Each number is 50 + 15 x the weight over the matrix's rms, rounded and kept within 0 to 99. Layers, rows and columns count from 0.

# up: layer 7 MLP up, 768x192, rms 0.0888, rows 579-614, columns 0-95
# down: layer 7 MLP down (transposed), 768x192, rms 0.0832, rows 579-614, columns 0-95
up579:57 46 46 48 54 64 36 28 45 24 58 76 58 52 44 32 63 41 35 63 24 26 26 26 79 57 65 28 47 21 87 47 20 62 50 48 91 31 54 32 57 57 61 39 70 40 45 62 59 58 85 75 45 39 56 31 53 54 51 67 40 39 44 48 20 43 34 42 31 57 60 62 69 26 13 58 86 43 30 87 62 77 41 58 39 18 32 45 53 58 74 47 74 73 36 60
down579:43 56 47 91 58 60 69 52 45 48 37 47 51 38 61 43 73 39 70 55 46 29 53 92 55 52 62 64 68 43 56 49 54 53 52 69 41 51 55 70 41 27 55 62 60 22 35 53 35 17 58 43 30 55 42 37 54 47 60 74 55 47 59 73 55 46 68 71 39 36 48 51 60 41 57 51 60 59 78 60 49 25 57 19 55 76 16 28 49 33 55 49 45 37 24 62
up580:53 51 55 50 54 57 51 35 57 73 61 45 48 41 40 42 43 41 47 56 44 38 64 30 57 51 44 55 51 46 49 84 43 62 41 35 55 64 71 43 20 60 60 41 31 41 60 55 53 68 40 56 25 66 60 32 62 64 44 61 70 50 52 48 75 48 58 51 40 47 51 56 46 51 48 46 68 41 55 62 42 59 54 64 45 46 56 65 51 39 40 59 51 51 41 69
down580:54 43 48 58 28 35 44 39 63 54 69 27 45 43 32 74 53 49 43 35 43 67 38 65 38 55 41 53 53 45 58 28 46 46 55 60 64 47 39 55 79 50 57 57 49 54 60 48 54 52 53 50 59 60 21 52 44 51 47 49 77 63 48 66 57 50 78 45 32 53 55 60 74 44 34 41 41 55 79 36 67 48 19 49 61 50 57 26 43 52 42 46 31 40 66 31
up581:33 32 61 29 43 44 80 32 56 48 41 60 41 70 72 17 21 00 72 40 24 63 62 14 50 73 44 48 18 62 23 50 26 58 50 53 67 57 79 53 15 36 58 23 54 55 69 36 67 68 99 30 48 53 50 58 41 30 68 57 26 67 13 68 51 77 38 58 59 51 40 41 67 49 51 40 54 51 73 69 46 67 50 21 55 66 39 42 32 43 57 34 60 32 61 53
down581:58 43 25 62 59 45 15 53 67 58 57 44 58 60 19 45 60 41 66 33 47 63 77 44 34 36 55 67 34 18 63 49 44 52 45 64 71 57 38 19 29 55 61 48 40 71 44 72 79 73 37 65 98 30 53 46 55 52 48 34 25 59 47 35 37 72 70 27 39 60 48 30 66 52 54 69 56 28 48 14 25 25 20 72 25 70 43 33 47 51 64 50 91 42 74 54
up582:50 72 44 29 78 69 40 30 64 34 37 38 80 47 46 49 34 45 63 24 42 47 39 71 67 77 36 47 44 41 63 65 66 53 44 65 36 66 69 38 58 72 77 58 37 43 19 25 63 37 49 69 15 57 60 59 63 54 66 34 29 66 84 27 36 59 40 62 36 60 56 41 45 70 29 35 42 15 45 43 62 48 59 53 33 63 64 51 39 41 57 37 38 26 37 64
down582:67 39 53 53 04 48 64 77 60 55 66 56 16 37 49 48 18 58 53 65 51 66 51 36 36 36 76 56 67 56 48 37 68 72 59 44 57 69 65 32 52 40 36 45 50 63 48 84 74 85 53 34 60 19 54 57 65 52 26 56 42 63 54 42 53 51 25 47 36 68 45 24 40 66 39 27 72 62 49 45 54 28 29 51 32 18 56 44 48 82 55 42 65 34 61 32
up583:57 52 89 34 79 65 31 31 45 52 23 79 45 42 42 49 33 47 26 58 46 34 47 38 45 48 49 54 50 55 40 54 46 32 51 62 86 46 70 27 29 25 85 55 75 60 37 43 33 49 74 75 47 49 59 73 53 55 33 48 53 62 47 58 12 38 36 39 56 33 94 64 66 40 58 63 06 65 55 58 72 78 44 42 43 63 71 33 48 61 56 59 36 28 54 57
down583:48 42 73 51 62 59 48 44 70 66 45 26 40 56 41 79 35 34 65 32 60 36 36 53 78 54 73 43 52 63 44 39 73 55 24 43 43 74 43 50 52 35 45 61 74 53 39 36 43 29 38 12 43 61 66 37 62 42 58 61 24 53 54 45 46 62 26 67 70 28 54 45 17 65 36 40 69 60 48 66 48 37 48 65 56 16 90 21 27 60 43 24 65 68 79 38
up584:67 59 62 29 35 67 45 52 42 62 13 57 54 55 28 58 29 52 52 51 52 41 37 64 58 56 38 42 65 51 65 48 20 44 44 67 65 43 98 62 41 48 63 46 51 42 37 54 61 43 68 51 37 62 54 48 65 32 65 37 44 27 35 64 22 23 47 11 47 63 37 35 64 45 45 71 26 29 63 39 60 41 32 74 46 24 34 38 53 85 45 39 64 29 63 36
down584:63 56 48 22 63 54 45 45 12 63 75 29 46 71 38 36 33 62 49 61 56 57 47 61 63 44 49 78 45 50 65 47 58 44 56 62 69 39 65 65 43 66 36 44 30 50 45 51 46 38 49 43 54 51 46 39 20 20 52 61 71 52 46 47 40 41 51 46 37 64 53 51 34 74 52 42 85 24 29 46 66 45 87 37 97 45 55 05 51 64 57 42 15 49 60 44
up585:29 49 53 43 44 66 44 75 47 33 31 63 16 43 44 40 38 12 42 52 41 51 37 30 62 41 70 63 17 59 53 57 30 72 40 42 66 75 43 49 36 47 61 52 39 70 37 65 66 25 63 53 10 48 49 44 35 48 62 37 50 37 33 25 45 70 58 42 43 36 42 59 54 45 75 76 52 26 44 53 89 61 50 35 24 61 54 97 85 50 85 58 47 28 50 92
down585:56 41 52 51 52 52 44 51 55 40 42 52 37 57 60 47 46 52 44 42 57 50 49 43 30 66 49 60 45 53 39 64 41 64 50 45 53 63 58 57 46 55 48 44 44 38 47 53 72 70 49 53 44 47 50 54 45 65 65 49 33 38 46 43 47 57 42 51 47 39 55 50 51 55 54 51 45 43 35 45 52 65 48 39 64 56 43 68 49 51 60 44 53 53 40 63
up586:42 60 50 77 41 80 72 42 28 88 63 51 44 43 55 76 73 24 48 83 60 56 52 28 65 18 48 47 34 22 38 76 25 36 29 53 51 71 43 65 59 65 40 12 55 53 43 41 74 39 63 47 33 64 59 42 34 79 41 47 41 34 50 06 49 52 58 25 45 36 53 52 49 45 55 54 59 30 51 51 35 45 47 36 51 41 56 56 51 58 58 30 44 52 51 46
down586:51 44 66 47 69 24 50 50 66 58 41 64 43 51 40 51 40 40 61 41 48 71 46 52 44 32 35 34 68 56 46 43 59 79 69 61 64 39 65 54 40 61 19 59 08 41 56 59 60 41 50 54 15 36 40 19 45 68 75 66 32 39 43 61 28 48 59 51 30 39 41 44 41 49 36 33 27 68 57 57 55 54 31 58 39 82 38 41 34 55 71 58 42 56 45 84
up587:40 59 86 42 61 57 85 53 47 54 38 60 49 58 22 79 42 38 50 49 51 37 57 49 58 45 49 45 37 26 42 68 28 56 57 54 72 57 46 57 46 45 33 30 54 55 63 45 56 37 49 56 54 48 55 43 80 55 51 36 47 36 27 42 53 53 35 24 88 54 60 40 62 54 40 63 63 64 52 77 91 48 46 64 66 21 49 37 21 24 70 36 58 62 24 67
down587:42 27 38 44 57 53 58 39 54 50 71 82 55 46 45 42 68 42 68 68 47 45 52 47 61 65 45 75 45 59 27 59 62 59 48 52 50 62 38 41 22 35 49 43 60 36 56 25 56 51 37 58 43 65 77 48 25 44 62 48 33 36 68 29 81 84 42 80 43 53 77 53 28 15 55 25 29 27 52 69 51 41 40 58 53 46 58 38 75 48 49 55 29 34 63 64
up588:58 36 71 26 63 52 57 33 62 31 65 32 35 77 31 48 28 36 20 45 51 37 35 52 49 66 56 45 50 37 53 48 39 62 31 55 56 31 68 23 54 68 32 41 67 21 51 42 32 37 69 61 40 49 41 44 59 54 42 27 50 70 69 45 39 53 51 32 40 25 78 81 32 57 53 55 16 53 58 59 75 63 48 69 36 44 24 32 46 80 99 45 34 76 62 57
down588:72 60 54 36 89 59 58 29 66 48 29 48 41 32 37 76 60 45 42 58 10 76 43 28 38 74 66 43 28 39 41 57 81 48 67 79 54 45 23 51 49 64 64 19 50 55 54 43 46 44 48 45 60 56 56 70 99 41 23 44 53 49 43 69 53 62 44 43 68 79 30 17 71 46 54 45 71 63 29 43 52 43 58 68 52 77 47 19 26 31 61 61 57 57 61 57
up589:09 62 75 47 61 48 57 60 43 65 26 57 36 45 50 82 68 60 43 65 80 36 49 25 71 68 58 38 27 48 48 59 32 63 54 51 52 55 51 64 76 41 64 45 43 44 61 36 37 69 73 73 37 58 69 50 57 74 52 26 43 60 32 40 59 63 36 47 37 51 61 66 46 28 89 73 60 25 41 74 42 65 43 57 09 48 31 58 39 36 39 61 47 49 60 59
down589:66 40 48 26 57 27 52 56 28 59 54 29 16 47 31 50 44 79 63 37 66 43 39 34 55 38 50 68 48 35 40 57 57 58 29 86 38 50 74 38 43 56 43 76 48 78 43 60 44 46 50 21 21 58 69 52 19 56 54 47 27 70 53 54 65 51 37 68 79 61 43 32 66 57 45 42 41 52 52 35 57 42 62 50 41 43 39 59 52 40 31 45 44 49 63 50
up590:65 41 68 67 40 70 29 43 66 22 28 64 34 60 19 63 38 78 51 56 61 25 76 51 35 45 38 36 32 21 50 64 74 62 28 66 72 76 34 57 42 77 70 18 36 42 32 18 99 42 65 63 10 57 82 05 77 55 46 64 36 46 76 55 73 53 24 63 25 71 91 49 61 59 48 57 72 23 49 51 52 35 42 43 34 45 28 46 62 60 66 29 61 88 57 77
down590:29 27 39 48 39 51 69 27 33 17 53 40 54 32 81 48 40 48 32 94 35 54 48 51 78 33 69 54 61 64 48 44 35 59 83 34 48 59 61 31 62 46 59 47 57 39 85 11 44 46 56 42 70 53 61 92 55 69 45 61 42 39 30 55 55 49 57 91 59 30 30 50 47 41 77 51 68 45 37 67 38 53 46 38 57 49 93 85 52 18 39 36 52 17 61 23
up591:70 37 74 44 47 79 63 25 66 39 44 70 60 38 84 43 35 42 38 43 35 42 68 52 21 57 56 19 37 39 47 64 00 46 42 48 83 62 50 53 40 35 25 54 55 31 42 40 58 41 86 73 43 65 61 55 61 51 40 63 43 38 50 35 33 75 32 50 57 67 40 48 55 65 61 63 65 64 52 33 70 65 51 43 41 69 36 39 52 63 60 70 66 53 30 81
down591:41 84 52 58 60 19 45 52 66 41 39 66 57 50 36 71 48 74 66 54 57 73 28 37 49 38 76 32 82 55 31 58 55 34 02 35 72 34 76 48 48 62 74 74 40 30 57 43 26 43 63 43 64 61 54 04 50 44 37 71 37 48 84 57 41 61 47 31 17 51 60 82 54 25 47 34 58 57 59 47 82 55 60 44 36 28 52 23 63 50 77 45 36 50 48 44
up592:55 62 48 44 74 47 91 56 56 54 10 64 51 33 37 61 75 36 43 64 54 65 36 40 60 66 78 60 58 57 47 62 51 51 64 42 42 69 78 38 49 44 57 37 37 47 24 60 30 50 67 49 54 50 64 30 34 45 51 55 51 71 30 44 61 78 37 52 46 40 44 23 42 52 40 48 18 50 19 47 66 47 39 85 29 62 39 49 39 67 37 73 36 37 65 47
down592:53 21 31 43 49 30 36 73 55 36 41 61 84 69 62 38 47 30 59 53 40 45 32 55 54 59 58 58 89 62 50 24 45 49 42 52 51 33 40 54 48 57 28 65 22 57 72 73 39 77 45 75 46 45 62 29 62 46 47 45 37 52 53 42 91 62 76 51 71 49 08 38 38 61 36 53 46 55 46 36 38 68 40 50 55 50 52 31 35 59 46 54 36 44 64 51
up593:51 62 45 47 59 68 54 59 56 54 38 58 56 48 46 61 42 63 42 75 33 51 42 43 61 69 72 44 13 64 56 39 56 49 43 53 29 43 48 37 73 47 59 48 22 65 38 03 93 13 39 62 40 78 66 43 50 79 39 41 36 38 28 29 40 26 34 52 76 40 77 51 41 61 59 69 38 00 44 46 82 64 37 31 63 56 55 50 69 51 51 26 80 30 51 63
down593:61 55 78 32 54 34 46 49 44 59 38 55 28 44 42 52 48 30 76 55 39 52 52 43 63 54 60 61 47 76 70 58 19 70 33 57 48 19 38 43 58 65 33 51 53 69 41 37 32 49 34 20 70 66 61 51 29 57 47 37 45 69 67 14 48 30 52 36 36 49 42 28 49 69 68 46 52 61 52 54 32 68 55 79 60 36 49 69 36 42 57 39 37 71 26 46
up594:41 55 60 49 31 48 65 44 44 61 50 50 31 47 54 36 54 28 51 90 64 39 49 58 31 44 55 43 42 59 28 68 46 44 49 52 58 64 50 35 35 46 45 29 47 47 55 39 55 56 72 65 63 28 58 54 52 32 53 59 58 52 55 49 33 47 52 39 44 44 58 42 60 68 56 63 36 44 81 48 37 52 55 45 59 49 45 68 34 51 59 64 57 42 59 38
down594:49 41 39 59 61 44 62 46 55 51 49 34 52 73 27 60 57 57 38 29 49 61 49 59 37 48 37 43 57 43 56 38 40 58 59 36 41 32 56 51 75 57 59 59 50 60 49 41 42 70 35 57 47 61 32 44 53 70 31 51 65 61 55 62 47 41 61 43 39 51 66 48 35 33 48 44 43 77 57 30 66 45 33 54 41 59 49 29 49 52 36 47 38 53 57 55
up595:53 67 66 56 39 99 70 60 41 94 31 57 40 57 35 45 64 64 40 33 27 25 45 35 32 39 37 35 40 38 43 49 38 46 39 44 36 56 72 52 53 19 64 16 54 61 72 49 75 45 52 82 27 54 56 58 45 51 55 63 35 14 47 35 43 60 55 07 80 57 60 62 74 57 71 46 69 52 42 32 79 48 13 16 55 50 44 43 49 66 63 44 48 70 36 56
down595:78 44 68 50 46 68 49 68 22 65 36 52 54 63 21 44 50 50 48 41 33 66 35 97 53 55 55 40 36 38 39 55 60 68 83 74 68 45 74 28 41 75 35 28 53 53 43 35 54 44 65 56 37 73 63 32 46 37 28 29 27 31 77 45 43 33 54 61 66 57 79 36 63 57 51 34 19 30 66 36 88 49 27 46 94 62 46 17 64 53 62 44 34 57 58 68
up596:42 60 66 43 58 54 36 73 47 63 46 47 46 45 42 58 47 63 46 44 95 15 50 45 60 68 50 55 39 40 60 62 35 75 26 50 45 58 57 65 37 53 52 39 60 49 56 42 46 26 54 38 58 44 59 56 53 44 84 43 47 57 38 21 57 66 33 45 49 51 48 56 73 67 39 54 62 58 52 57 56 49 48 48 28 26 36 72 45 45 56 61 58 39 41 74
down596:47 48 56 60 44 44 55 60 53 66 46 67 38 60 71 53 26 84 83 57 40 49 57 50 34 49 38 58 31 36 44 55 60 38 38 57 32 55 26 43 43 46 58 35 33 58 53 66 57 65 42 32 67 70 51 56 66 45 39 68 50 51 57 51 43 33 41 54 62 26 62 61 72 50 45 33 45 57 56 59 38 45 70 62 44 46 46 56 60 56 41 40 61 52 44 47
up597:45 45 65 46 57 53 48 31 67 50 42 70 46 51 69 51 38 44 62 44 45 46 70 38 58 57 40 58 47 53 47 60 38 48 41 60 57 53 84 56 54 49 71 62 47 38 53 50 49 43 56 46 42 40 53 41 50 39 50 40 40 39 60 51 44 71 53 63 64 42 51 47 38 48 64 45 42 56 31 52 52 54 54 56 46 53 59 56 54 44 50 31 60 58 44 66
down597:52 39 40 47 40 58 36 49 39 50 72 40 40 38 59 47 67 62 51 16 41 76 65 60 29 49 47 43 59 50 45 53 43 47 54 53 49 36 43 55 84 52 53 63 42 49 63 38 60 68 41 48 65 39 37 73 63 60 43 65 56 60 58 56 35 40 75 39 40 62 49 74 49 62 30 43 41 54 56 36 45 54 46 48 46 37 40 38 58 46 53 71 20 28 44 36
up598:46 69 50 61 53 62 54 65 83 46 50 23 42 46 38 65 41 57 36 24 62 42 45 36 78 35 87 60 51 44 53 60 55 85 47 55 42 68 55 49 43 42 53 39 22 38 51 42 37 38 35 56 72 76 69 58 52 82 33 44 39 16 59 52 14 19 36 53 40 21 60 68 63 34 38 82 61 35 39 55 52 71 42 46 35 46 38 58 52 60 60 69 60 24 47 48
down598:77 31 56 72 49 36 50 60 61 40 70 09 58 71 50 65 47 76 37 41 33 28 62 49 67 64 56 63 61 66 55 39 29 45 45 25 41 54 48 31 57 23 21 85 70 59 53 38 53 45 17 48 37 45 43 53 42 68 44 49 61 47 39 72 68 43 65 45 60 53 68 67 42 67 27 47 73 57 33 65 26 48 49 45 62 47 79 57 96 54 34 68 22 52 34 56
up599:57 52 57 40 74 60 33 32 44 80 46 49 40 39 54 35 27 40 32 47 61 31 61 47 59 69 72 29 58 43 60 54 39 39 32 58 35 51 69 44 54 55 52 47 73 58 71 61 51 42 56 66 43 52 61 66 57 58 66 34 51 38 43 48 47 60 59 28 60 55 56 42 65 85 77 58 56 45 21 43 64 40 37 57 33 43 53 64 47 41 54 62 63 50 47 63
down599:61 77 46 53 26 68 66 61 32 67 43 27 59 42 32 55 59 63 33 61 56 57 51 32 60 43 56 61 63 70 80 40 36 44 23 25 20 53 47 60 52 49 38 52 54 62 33 61 48 58 28 59 27 52 72 51 52 51 50 39 39 50 70 61 37 49 53 63 49 21 62 34 45 58 35 58 52 46 62 74 56 52 70 46 65 60 33 22 30 41 76 56 59 38 65 68
up600:26 46 76 44 55 61 34 33 69 65 53 62 62 36 50 51 46 41 51 39 53 56 50 54 49 77 40 46 53 61 48 86 37 46 51 49 48 42 63 60 48 72 63 27 42 41 46 41 59 51 44 64 17 39 56 43 53 53 55 41 52 52 74 50 50 37 47 58 47 55 39 39 40 51 63 49 44 50 49 42 30 59 54 43 48 40 57 48 48 43 46 47 46 50 45 49
down600:60 37 54 57 54 41 35 52 50 50 65 42 45 53 28 41 67 57 53 36 36 39 36 67 44 63 46 55 71 60 53 24 64 68 57 41 59 32 44 35 83 50 53 67 49 60 60 49 59 43 33 73 54 43 36 61 51 36 43 23 62 98 64 46 52 55 78 35 36 29 51 53 52 47 33 54 36 64 79 36 47 57 55 40 63 61 71 47 40 47 42 66 35 39 44 44
up601:72 68 64 79 57 51 56 22 48 50 33 58 60 47 66 27 29 30 46 39 56 52 67 41 42 33 47 51 47 63 54 55 41 53 48 36 47 30 91 55 61 73 60 69 62 43 37 33 41 51 57 78 34 42 65 53 49 65 85 63 54 54 43 78 47 67 42 65 62 45 51 63 48 58 18 55 39 51 47 50 48 63 29 34 56 86 39 60 46 58 45 55 56 51 33 50
down601:49 42 29 89 61 46 40 59 56 52 58 38 61 74 49 50 57 37 36 24 44 35 54 71 33 36 20 48 51 40 62 36 41 62 57 35 39 92 64 38 51 48 41 42 40 67 66 39 41 39 61 61 53 25 34 23 45 40 45 45 73 31 38 62 36 59 47 46 73 50 57 49 47 45 58 16 65 57 44 52 42 51 46 42 72 16 35 52 54 52 47 20 60 34 41 65
up602:36 42 47 32 67 53 41 69 47 55 59 62 26 47 61 56 51 61 42 32 37 38 37 30 66 51 72 50 52 27 17 54 38 61 45 60 67 59 62 70 52 29 44 73 41 66 50 59 46 43 59 36 51 42 49 63 51 68 59 50 61 21 42 56 50 58 46 40 72 40 48 52 45 59 67 49 50 47 37 50 40 38 51 33 47 49 49 57 64 54 69 48 37 31 32 53
down602:45 42 19 52 38 61 47 24 45 53 50 42 47 28 46 34 54 66 31 41 51 57 57 57 47 73 52 63 50 60 57 57 33 60 50 58 67 41 33 69 75 37 50 36 70 61 71 45 53 53 48 57 54 36 52 62 36 34 52 62 50 53 52 50 80 45 73 37 20 52 41 53 50 48 33 41 29 66 45 57 66 51 47 58 40 65 41 56 24 39 47 70 42 27 63 53
up603:56 83 46 43 66 79 51 44 40 60 39 46 46 80 56 62 49 52 46 65 72 44 45 82 55 15 53 73 31 57 28 35 52 49 44 50 82 58 45 46 40 25 30 51 59 71 43 24 52 43 48 55 47 90 37 44 53 46 72 49 23 38 40 55 68 84 43 34 19 55 78 70 33 41 88 60 69 66 27 55 81 59 45 56 49 66 31 49 19 42 48 38 20 69 55 18
down603:45 42 37 66 27 31 11 51 63 47 53 46 50 49 51 06 55 63 55 56 34 61 63 76 71 30 32 23 62 56 85 46 65 11 27 62 39 49 69 16 54 55 60 60 37 94 60 87 47 43 64 32 55 41 36 66 53 38 41 50 52 55 53 69 26 47 62 87 45 40 55 52 56 38 52 43 46 22 35 40 45 61 61 38 31 67 70 46 43 52 58 66 34 70 38 47
up604:52 45 83 47 39 67 55 50 62 21 63 73 50 73 20 55 42 47 58 19 48 48 75 54 49 32 69 20 43 63 60 49 01 53 44 63 56 32 56 50 44 58 55 42 41 59 56 50 53 32 46 59 30 47 60 10 60 82 41 52 06 28 39 54 40 39 16 58 23 58 50 24 61 49 73 63 64 33 21 29 49 68 53 50 39 41 65 32 73 55 74 43 52 48 74 43
down604:35 48 50 33 56 59 36 51 50 29 72 55 34 61 31 52 53 67 46 37 51 58 43 53 55 66 44 47 21 33 56 79 65 15 49 29 36 74 49 18 59 41 67 42 50 70 36 74 59 63 33 64 32 75 67 67 30 48 45 56 47 68 59 41 34 42 61 78 41 87 34 61 28 53 31 43 30 26 47 45 39 43 69 54 71 16 59 43 48 44 46 55 60 60 32 32
up605:55 56 46 45 69 72 62 37 62 28 61 87 49 67 28 48 63 63 64 31 36 34 57 61 52 44 38 45 47 69 40 52 37 73 47 36 82 52 44 33 57 57 46 40 48 55 46 58 71 41 59 68 38 42 48 57 42 30 68 42 25 15 38 36 60 75 21 51 38 52 40 41 47 65 35 50 51 56 26 52 56 41 34 49 38 33 58 52 24 39 48 28 48 54 30 74
down605:42 28 63 27 49 47 44 59 31 53 33 26 60 35 54 31 19 43 65 46 27 39 70 60 50 56 57 45 59 52 48 57 47 33 65 86 31 37 74 72 38 47 69 57 33 36 48 49 39 69 69 56 60 51 56 68 32 51 53 42 55 57 24 24 62 38 51 60 67 54 28 58 40 72 63 67 47 36 52 38 58 73 70 46 73 36 43 47 78 41 41 62 57 32 44 53
up606:36 47 61 54 55 41 75 44 40 55 31 88 47 66 53 39 39 34 30 56 54 11 45 44 55 61 64 59 51 41 49 54 46 39 31 46 41 64 73 55 54 40 45 49 63 33 67 43 57 67 96 47 52 53 42 20 40 39 49 47 46 58 48 51 28 95 37 47 60 45 38 47 55 55 47 59 43 60 18 45 67 36 39 47 30 45 39 60 39 76 61 44 78 42 45 51
down606:53 37 45 52 35 59 65 69 50 51 44 51 79 30 75 68 35 66 49 52 65 42 61 73 44 34 49 50 65 56 40 48 68 47 54 44 42 59 16 63 42 55 49 57 73 49 46 42 36 24 23 38 44 62 63 49 42 29 48 44 37 53 45 53 52 55 66 62 73 42 24 55 67 26 18 76 55 40 56 50 73 32 51 41 45 30 44 60 73 25 38 52 62 55 36 60
up607:50 41 67 45 46 67 44 42 43 51 63 72 20 69 55 70 34 12 61 60 63 45 50 12 57 35 41 62 00 63 41 73 18 50 34 50 59 67 70 38 43 60 56 50 29 61 45 38 81 34 53 68 50 62 77 47 63 56 54 56 72 49 38 46 44 80 61 35 44 33 59 56 54 65 70 71 32 11 41 34 60 38 63 45 30 44 65 68 61 49 60 39 44 40 52 59
down607:48 52 61 52 40 54 39 49 50 53 61 62 49 49 47 50 45 44 57 51 52 67 46 49 52 52 48 63 47 62 40 53 39 52 58 43 49 47 50 59 41 40 58 62 36 44 46 28 42 39 52 53 52 42 55 47 48 37 50 56 57 43 52 52 52 51 51 44 43 44 48 57 51 62 54 65 42 48 43 56 60 55 55 43 50 43 44 46 51 53 49 40 51 39 46 42
up608:46 60 47 42 57 64 56 50 61 48 44 71 56 53 40 50 57 42 53 61 56 37 57 58 53 53 54 54 55 52 52 55 71 65 52 45 48 46 48 58 48 63 54 29 59 44 63 34 65 40 57 66 30 53 60 56 42 50 43 37 30 52 49 40 56 47 22 59 35 63 33 46 68 41 59 60 66 50 61 42 44 45 50 43 39 47 62 57 34 61 61 28 47 52 55 54
down608:33 36 63 54 40 43 36 28 65 58 51 31 42 59 31 68 62 46 51 31 46 62 39 64 49 53 63 66 50 69 51 60 54 36 53 51 27 31 25 51 80 51 67 63 40 46 52 45 47 38 26 65 49 51 21 57 51 43 38 53 60 46 41 51 64 66 54 50 59 64 32 55 41 71 53 23 58 60 74 49 46 37 48 56 62 62 53 28 57 49 49 64 06 60 43 41
up609:56 87 42 48 28 72 55 44 28 48 36 51 47 89 15 62 42 41 59 37 39 40 62 31 50 70 61 60 49 54 44 65 21 60 34 44 69 57 50 37 76 68 31 46 33 33 78 16 69 69 43 54 87 66 50 55 31 45 42 38 27 25 46 58 00 49 51 42 56 48 29 59 57 55 53 47 33 34 76 47 42 60 48 31 43 53 52 65 25 43 73 56 66 46 52 83
down609:51 49 63 50 56 51 39 23 49 45 63 63 28 67 58 69 60 47 50 52 41 67 49 49 31 54 54 62 68 44 47 47 31 36 21 47 30 64 35 44 07 32 63 36 41 63 40 68 31 55 51 49 54 59 60 31 37 66 61 80 46 63 49 39 55 41 34 67 60 61 49 47 54 56 56 61 51 51 64 84 54 50 57 61 28 68 38 70 69 67 44 49 44 39 75 50
up610:39 58 52 42 49 63 70 58 41 57 22 43 55 42 46 49 07 41 12 24 77 49 37 69 58 57 42 58 43 68 48 56 49 66 54 32 42 63 64 64 60 59 47 34 37 51 42 46 26 62 39 54 25 99 72 59 40 76 75 61 28 51 00 62 35 63 24 51 29 53 62 18 45 65 49 51 43 53 32 65 64 41 54 45 46 55 29 28 24 45 49 54 44 57 76 62
down610:54 57 52 63 43 39 40 63 69 55 62 74 37 49 57 37 72 42 66 68 38 47 47 41 33 50 86 50 55 38 58 46 43 39 57 58 50 19 45 59 22 47 44 61 60 44 62 55 73 36 42 57 55 33 27 49 41 28 44 38 67 54 81 47 71 45 64 58 44 73 26 67 72 41 39 44 40 37 56 36 48 61 52 62 48 46 60 53 71 45 62 51 64 37 31 66
up611:63 57 32 47 57 43 77 43 62 33 68 83 46 89 48 55 59 58 40 54 51 58 45 61 52 60 55 70 45 29 38 35 55 68 54 50 68 53 53 67 55 56 44 29 42 43 35 16 69 54 86 51 29 45 54 34 53 26 64 14 25 62 48 63 52 76 38 46 45 44 56 51 30 51 83 60 30 47 56 66 70 42 38 19 82 54 57 61 39 34 49 24 45 58 57 39
down611:35 27 55 60 49 34 29 52 43 48 63 38 60 57 93 17 40 47 52 48 75 73 38 47 34 61 58 48 86 43 47 75 54 73 66 40 59 46 23 34 28 43 43 54 39 73 48 39 37 39 60 58 39 76 67 50 39 51 63 38 43 59 82 58 74 52 66 38 41 32 81 20 45 64 75 58 46 84 48 46 45 58 73 55 36 71 49 38 30 33 40 33 48 39 47 53
up612:40 59 39 44 73 31 48 48 64 41 71 52 65 51 36 46 66 35 70 51 66 57 37 27 25 60 51 60 38 40 49 71 57 81 53 52 27 51 54 57 51 38 60 32 20 51 74 51 59 58 61 47 64 51 40 40 52 47 74 50 36 16 69 53 45 50 56 44 60 38 58 54 37 62 51 72 23 61 42 57 51 33 58 49 37 30 37 36 48 35 93 68 30 63 46 41
down612:78 37 54 61 52 64 60 55 53 56 55 48 45 51 56 57 36 29 55 28 33 47 59 58 57 50 59 37 30 61 60 55 45 45 22 65 59 50 37 57 64 40 55 56 57 67 40 50 45 53 58 58 36 45 26 53 57 67 49 43 91 62 60 45 53 42 63 68 59 56 40 79 61 68 30 17 53 32 44 54 49 67 71 52 38 45 51 41 60 67 08 76 45 48 55 69
up613:51 64 52 54 57 53 80 53 66 36 51 41 68 52 49 46 47 41 59 63 45 36 30 51 47 60 49 46 39 41 65 61 67 53 42 54 40 61 44 38 51 84 64 43 30 28 30 52 51 61 54 50 41 82 61 39 48 40 54 42 49 58 52 32 41 46 40 48 47 46 54 69 65 48 43 65 62 42 16 57 60 64 58 53 31 44 10 61 47 74 71 54 36 59 47 49
down613:29 39 68 63 37 45 23 45 46 68 54 39 45 71 43 48 51 38 55 38 09 53 43 67 42 40 54 27 47 63 74 61 66 60 59 55 43 36 47 37 46 35 63 48 39 64 56 39 57 46 50 67 44 69 26 72 53 53 39 35 52 56 71 69 42 38 56 41 46 41 71 56 59 36 37 28 54 41 45 39 47 50 48 57 50 67 51 22 63 39 51 59 23 49 51 58
up614:55 38 22 51 48 46 46 65 39 52 38 53 64 51 37 43 49 56 51 53 27 49 43 51 67 37 61 53 64 50 57 35 39 53 50 55 60 49 38 26 24 71 41 72 46 82 20 67 51 39 55 47 61 68 58 34 49 54 30 53 57 52 28 50 39 58 55 56 78 64 48 50 51 56 71 69 65 42 30 78 68 54 52 59 43 47 52 59 42 45 57 32 41 55 51 48
down614:75 43 54 47 56 50 55 43 52 26 44 47 45 78 39 76 75 43 34 32 48 52 44 49 49 57 61 35 58 29 70 23 44 67 45 43 35 47 38 54 64 52 57 55 63 47 71 51 33 58 46 45 45 50 34 71 37 48 45 41 64 58 54 61 54 73 74 54 48 55 58 49 41 45 35 38 59 66 53 41 52 47 40 61 55 50 43 50 54 42 28 74 43 46 44 49